{"n_layer": 10, "d_model": 64, "norm_eps": 1e-06, "rope_fraction": 1.0, "attn_scale": 0.125, "tie_embeddings": true, "beta2": 0.95, "weight_decay": 0.021, "lr_head": 0.00816, "warmup_steps": 57, "train_tokens": 87330000}
Each number is 128 + 32 x the weight over its row's rms, rounded and kept within 0 to 255. Layers, rows and columns count from 0. Numbers have three digits each. The size before them is the row's rms in percent of the matrix's.

# layer 6 attention query, 128x64, rms 0.528, rows 0-33,64-96, columns 0-63
084:159138095118094114181134123108128138054127134111077142154133112136111157140173066122195114109139134146193151101123110153154067083100068166124068109142126172163125076097118146166106147082087130
089:142179042091100122136099098130120152138089205097111121099177183166138149147147157167154115093176105126077168096111067128091140173132142153166124133107116088128147138098097178128155149110132172
072:134131171129140137136140095108152137197106081153141121158066067171099134114131081098093136193149129093137085166140208122151180155108110135115143159110167106081093143132169154104071142163162112
077:182145133122064116108124138136120112140187154175127150153160132123091126127207154210140123137114126141105091142102140171127093125106176197110125111117111137141149118102052072187098111094100092
074:135116121146153141087128131116092158155141102080214160127129112126146116107143107094079161163186176100137084135106145114145107169142156121152047072127119121091178171145067137116106086090187136
107:135119105114083134127185098097110113125155132146185130132151104123090104154201180161199142127118098137105078123135141171129107103129136131104120074148145087160153128170034075151108119150060124
087:120102157167117165073172168164185130171160118095155103111141139129126100140038117120123147135120163143142139062138145091120182073076116103111135155145073126168113148164189149110161150158088132
086:105109082115099087134163116127141121100167110149098053154111126122088132140158088113164143178177181170208135056167104141121120106083172171109151136133117120152108092113123129141066137115150069
083:080089112156128120162094113110126167143069128128093081103145149097210110108102115086092085145146111089125148200138159104124158128153082149091168137148091099131131160135169174175127057144141169
090:131113139090160130122169119140111098186126081110204135076133133103106134106117129161084134147094121136114110104138135137094198173124135129167171127135095109107132199209137139136110208156074086
089:148157117128114161097158112119137087114148133147083142114185164157127154073191135121172168156163136188169100128154106198132060115132148167121128059147164103134147114139074078178103137134150101
106:112128144115084107154109132115109160134083120180070171186116093074123150128087116130079113142107108080066138123146139132153091065114076148178120203172096111103118137112168128176106080117134159
102:127094075122177122132095164141112141112093080073150092159171152185102129145104182170136146107077123150118150128087112125099128138145155103184127136169128064078027094113141154126154133143102129
094:129083101126150116156117116108136161108106089147091127134101172191164132189145078161158129188128110153115135110156112150106098166174124114138119155136117132087119176070160206116065194085095121
095:093155126113079127149071178112158119052059096111134086112150082094138136118086159082121114142085126122116117121122165087079121163154101170108132183131081142134132194111181169146121098158155112
085:150110145084140109186151154168146150144107071115092116146141091148116156114108088124073070155149128075121167104155107132125135137110095135158130094100138047110142213144191158150078172133154154
103:147123133105158154054115134106177134053111139167103108163103119096061150127162092149184112177158127152164113109147078119091098127178094142121126156118154130125142137095162101159065203137143093
117:085175127174127130145128131088129116141109097169102141124075179122148133085139120099072159037090099176141124196122180170197118164101077133146114131122126137107154139147112082115122080158097128
092:121111037139153152125115173174061159155099148114147126143137109066157152105123115162080102131160153175101142138084164151147141104189175130156046078089114109134170130147112148105154112130147119
086:145198141119132106090129122064115138118168124141189157123094138081170125118165154132103123135168152172153091195147106154107073135173098093118120072117199154118185147157098089136112132148158087
088:070028125107138086122116128184189151113162147134147084154104139132113079125103172146150095129105073115133132121130062094132168104067123155167153120140097112116180136104146160088133139176094144
111:108095118147122108161084106203140113133123076129171094139148135152114105066107155186190151064068087164070156070079128135116158119146160111165136173124097115143119134109126114098173149108105139
109:124174131163101138107105156070155141113158117171124127162115148077145161145148094104144171165118133087121087146159148103158082087119107131068146101130099092104200108204168111141103116116088207
109:124152146114123080121103118110226153097089116115091052135152103117135114165105079115151169126124102116095130083130164098160125159111155132022159194134130124133065155122137145161126118115131140
108:132113170103130166102225160119140149095119100146118145097131104110121123098065176151044129094106105195095103175141155187162119169118121147119086159155123151121113186115146165106144162122142113
099:112088138140155097175121106108172176095129134150121099191127124150124120152099031098157104120093135118174165088110115144117118115062071102156132154111157107094143100072150089197123131118081159
094:144109095133112189139116102101165128072094058104111098185164069146161135144101179105135124144130160115134173078116148152104070078079098144146105130088129106139152070090129136179147121109184128
098:146139184109101140112146137096123130188109092150078203176157104122162111166132148152186135124103176115147101088123144118112166127114084172072114141054102066113110149131142147129095110052132132
170:124104167145183124025149192144103090114171178165128162139143117127087112084145110165157142120135134078139088114139135146094166141060140132151112142132073191148117113104178171140119130105110096
121:107172107145093150176071115080156152086113144083110110122125129138146135162159154103173117206106146143107147159124115096120046132145124104124099103040090111108196116164158144131159124107166161
133:105093093128154122115040138198097130129116180085153123169134134089120128113157167170174133151092157106118127188091078079127131096124147082144105095072102127116120157115134192108129150146184102
135:114185130097084081115128143193116127095149147107164181139131125118159123128158200169124113132135158135089150142067071110054096143135173130142173133117137125171155107118083112095181111142196125
068:130139132122112139173152129125095103136110113142120115132071091137112123124116090089162184103127154124192175122221150170207115071131077114118123098119161162172067069139110123116124153114165095
086:208124116100115139130125134171155131048136147153127135123072126090091112137117125105176139088114064162168095125157107178108116089107105150136125149128095133154093093135075093156207153119088072
067:143149167135136112117191050122150127118131162184090171167112151118082131151122094128116135044120097136145106035138056129160097098119109154132145127111153161126087117147150087148083150127091106
096:117050187117145149156137137093067140133120066090197170070126123140121129101177100156139096139096140103161079176129148129182112123131097121100106101126156117113128113131165185095173098121098175
081:157191035116124134099071135171140155098089149131116086187104201113160145162124144124109154152145099169068136100090101140100152135130200120110164152106126091106137135122106143126110177128149088
076:168191129122067197091114116144122113122092189189130095160114133129120116147202145198106194135108077147102090108123122175110128137174140140122122110101159144137117132097075126157106125103119075
078:128114125108194198115145126157158120146159133108089141126167133159152174128122196198142134131104096128075082088116097143117158162122161054127207177148143122176107125140133087114171139118126097
081:161148141104119148104195151068163133103109162147159159166100106144109156129175179185162165067147140133085100136157120140110157109152149094168158086097144083097106186126093089142106124072075120
125:087157073086144111105136059122162115080113143081102155157117173126144165136135172066120112147115134147099154125123112103103132172123241076138184153126097106100109173139120137126103149150165104
083:165156137189101118103132153100139129127096142123046112196094150093182155169090126121093143171085144173128178156172119108139122105075094127115131105106099121112108080061148117166105124120144066
075:098146130118170085108111090092046140184096087107119139119122100180121088122147110115150117148135062094108162141148170110111151120121130103069109178081113130120087173099123191072128143129190157
087:133136076106134146188076145107119153144060105102129124149120158107160133171064109120091079152143089094084181154129137140114166165164137152117155114104134123151175077122124156123126136052211115
095:167152091157102135130180117150112130182116140188111152154092208090048172133182185189131150100126144111197142127149135130160095107113108105162124080110123122108104131080138123126111127100143088
083:135124127127131122089065154127056156102110069112131130147159139101151100095171084135113120111167191130115124074161163156138077103149063139136052099125149124120145143107172133095115072195108105
095:150136096155152100154112111141113095191109102138189092042136085120120104139137135144079135108100127155195122192136114129124162091109160131147216093128167126168150139172157102114134113124131194
098:100152139111137100156111122146121130162122122163141105142136085160237110066168063125120151127068115079164144123149149131095134172096086125183133156121163114143140115088149063135112114119136205
078:110109117143182119129092162096142085128107113103097089071169099178162127143067059111123079140101166109089123157125126137068148149161149146134182177138145104166146129059140118109181117162158164
074:097099082169131107180120139143142151139076127125159189132160148175161144121135158096120207101079094082070139138151139121120163141108179155133087114110103067109081146173168166147089159102101142
106:125117086116129148100131149102157160123126184115152162169170088132149152126174095169179143129139105154059127110064027166127073174122145153136100121094119087101117168090143149168164116116127099
112:089090148126121145093159097169132131179140117127139121097086060122137173110077098135106088102134076102082204147170142091145147124195159134131176141128110102133138142131104186212132153119147096
091:063128128115131122114089082140151160099141138065131126110163124146130181192097152147141183196124152086089157112164164187130147175119158096157145129127131130128140128178111169089108178113182072
106:122109175145161181090186132143159122147125164117162137102139086141146171098068122194090150108143089148079098139145062116144114129149177144140115183122178127105148139067121118175165127176078103
110:108056159066177131177111136099134162114146105074148129157119109139124106119143124089164116138100096139091112068198169138108180123126111162069085166164121171074105132064138137140134129091110145
108:170090140056151159144111116123164104127112087065141169129095105120092125156083164151108126156101098085090129125103114101151106077143105102077160130126184120083166144193169203142104157146153140
087:123113165121155142133158137118136103160194148052140149158074102133096137122184142188138100124151118121106128130143186063099103100152080099112108138067089128047090158158107168138144111166106117
098:174123169131125070112123136120123114190168109102145120096096093168141148146165143104177135119121156129117150067169148120138122168115129136236113131143165109106124082176141101150203106128098191
100:117181082122131095135152164123100121058070147118150117063161119131097133111158171099124140121192101110119118144094139068155122149094141139210111097171056117156128123095113090125097070110125144
114:182121154117133105098128134162125161186133079161140131161083099178113096142107074185157123132106121139146093069142126149114148097097110201164120071074171120113127165090144086172104147116100184
089:156149148159140103137168114143106159121074086160098132191114111107099122187172085210146085204129115133155126105095122145156131107069109117149107111107148135112168127104146070080170091163092142
105:171104155130132139130169117149097103052097146143115149211136111071104096101195088157164094131092127144150109134167162105088114137056122160111113176145130181114130157125101132137139060103093142
131:080112119079148138139098076113150158095113117053145154114179152163126130105144195180148168096132112132048146080097070112071139131121136092117169118103160129111113164124115134194094156141132138
100:145191130158129160068125132105133173114152148129102112141138164150133101169157064158115163196113082127156055161071151139145121131085095121127076151089112145099128112138118111058178116164088154
109:148114148158144184109097116114164124145202168148100141114192146123136090145135105130177136124123092099151100062122116171138113139106086120088118204127221166114142092164085121110144165096096114
115:107147124132170174060147096105167151097177156185156104158133176191129118103109127095077139120062106137127080172101109139096110142108133127172148122139150127059151156172104096121162108188104101
082:169144113091083119146171094147146109102154135139088110158139122140133166173098114067094151069133128137171188074126141162144102100098116170185135157141119120110111098108134060192089120143049130
# layer 6 attention key, 64x64, rms 0.451, rows 0-32, columns 0-63
079:078150154138142098133113144102112117146180142096183165158098123096118137129132131109073109155097145048079160149121147194192160161170171090146128140155110063172119148123191127145107133084128148
062:113106123106181136115098140091156144134066123159105124193139075119103123153144082097119081161146109117135063074188176120087150129102158166163101128147173152093171098069077135150116127149137171
106:083086141157159138127084133158124151145073157080134112113104075143173125126131117179118098115156076161156112133140172066102126124146126167178172128156183147170089197139159148134147137127211120
104:080122160119139101132110106143140127143149103085136198051180188144120118088158140123098094107156094112143162126040101090103107113147070154123166144177140160099134154158186142101142123102174126
109:069132102133164148137140108161140131115109107096155093122120084116153087145049152135163101095112092181180147097158179086126134037113181130151162215118140099136117133137170119123159148139139141
070:106084119078097118188111083135118101125163207110127164098144188129168161092089096110095104070135081141164156132050109151142093123126151139145139141091049120136119127171148138108114119097131099
092:149132116118152177145027191132158190174151108132116131090116132125171111095121095176149123159137136113163166170152139136169126153149074166101128127149154089105193141068159138151086149137093121
080:141149197180089154137134112101134112139154196209135150094171103035122172115180118126158146058188156135122115131114171138123081093153122122126113092125113110112134124117165133147080136127142137
127:100132110116214122099088149147100177105120123079134129089105090152167074120076166134087111172125082104110089107071118108092143174137118119119186163197135101103136104108167153114133131115188124
098:094123110060173132140048135176170133173134127077130088088130125141183107084104125104172083133133156064146085172109132137074112144183127092129159118117185131130111127146182149107115138089143136
113:128131167160081147146153135089101169069156196169135114123120106081150164147108089103144183098143167188127094110115120132165097098154165127106127091072136161108111124140093147178072157189088116
099:102095130100148128152159128101112191128088148050143131106113127198084111121166142139112148071142046172131136148072161098154149205063146166162134133126163132112139147135117121141138110109165160
086:126121128098118163099136140103145132095159085135104090142099168114144090115113103124134133143170163143137046165149134101132151155108107101143096041060099136105174100129059074165113126144054090
098:115104152133157188112102104162152137154087103069188123174189119156089091145090186103194093149195102101120098155102124118113128095155147166126121086135149092108117155099096146133162089089170133
095:099076111088146110070124141172193177156092064120145096162105143144171101094154138151139083147127146115120153179148078124151146147066096111149085158130129109051121136100127154094136140072151159
085:176115064104146082067101169127150111125091152156149101182091132075173157110122126155101107160112158182074106143096152155170144163130113167092136160130161153147130094131053148122146179163128163
091:146140159107120125186118088126117126174103139145168120129142116107123099138107184121106141096093121118103167128143185113141125110124192080110211090126043126187178101091109125152146075095141182
103:170111087114129141081185160113161120080131144161075138170147138183108121097154105086207131185185166098128124084146048124116126064108126143165114135142116140151111135160128150099127109146158168
100:098149142160142112174125112144164106102088136142101188139131161195153146100114087070145109111077122192127127113189059125170097160102126131138131187146158094122073147101148094127134141095114195
106:115122080126119108156146130165157087102143137104105155118136120120087102138115154130159076199049107079123173131106120126120125098156161116108223145168078147148130119097110112104185143084200148
129:120159084064110157087091093109187125139114102162138168167167110128148111130150154155142110115180135100130116153065156122071107130165131092148114137157173095129127193162125191069148163070150113
123:126157123084164119117073151104162177161131108083131125154143084139181071117184124099108085121201132132148121141136148083076153187124152114132078159152154124128146135048141129128115057120136093
093:192153164130108078089149145147158187098152182158147217135151106119123106082108104084106141090140085183125133114113078151146147078115149152136176129156079100137126179132087144109117112135083104
071:195111167119118138150131147138127113152130119190145167109149161123125167118144107179077107095127147206141130179133089156159150123032073141094142112100070141154125150143163150146098117184104099
099:126116090122135131141137123130096141139151161084123145118125145117156096062166163118159137234060156073134160113067123127146130148123103120096189117086206130114113138115144087076110100125076128
101:162100123112144177156131107104141133143171118160142122133197085144119175146100169091205177067195072149099108124084129093108106109140127118087080167160076144139158098130102115142172096139111113
070:153121087119096136188162148112099116115182110122118099099109134129160168154127124082155182076099100162099141119117171118127128130148178138057074211109128112094172150109094098158068160116087106
087:174113079186064110102141216131134074105148115084134104124145141122100162082147120155082160127153123163090138138096101123134137110134178128132109136117092133154144110107112073081104167201068104
095:139166100172162195108091093154131187168156105160096069097207134129181113123172102125093129130083181147147160150128152123166129167150115128108138136191122088108135110101152158118171102164092118
091:128111157138098102082184122140113064157159124161209200160103110148115156129078149079153114123141083145109150075133120140107118079172160100101137157157129095113114177147060081133099138095128123
090:106160134098088148089183073171124089163103126162108145151130110128097148141097111113103115072124163208095133136161074111098114163183161142149144140158126092101071166167134110076067151127166116
101:153099148119115157142099133097097090156149088088150171063140169131128069128108122134174102144171061079151150133079163123146158082111104114081049110140124115172166135121082095122155145166160164
135:161144124133096084147172129110141070164184123147109144135115179108106138123150134128158153114122156166139168149135087201158124131108097108107092103059078164161148090147084101130060157138051096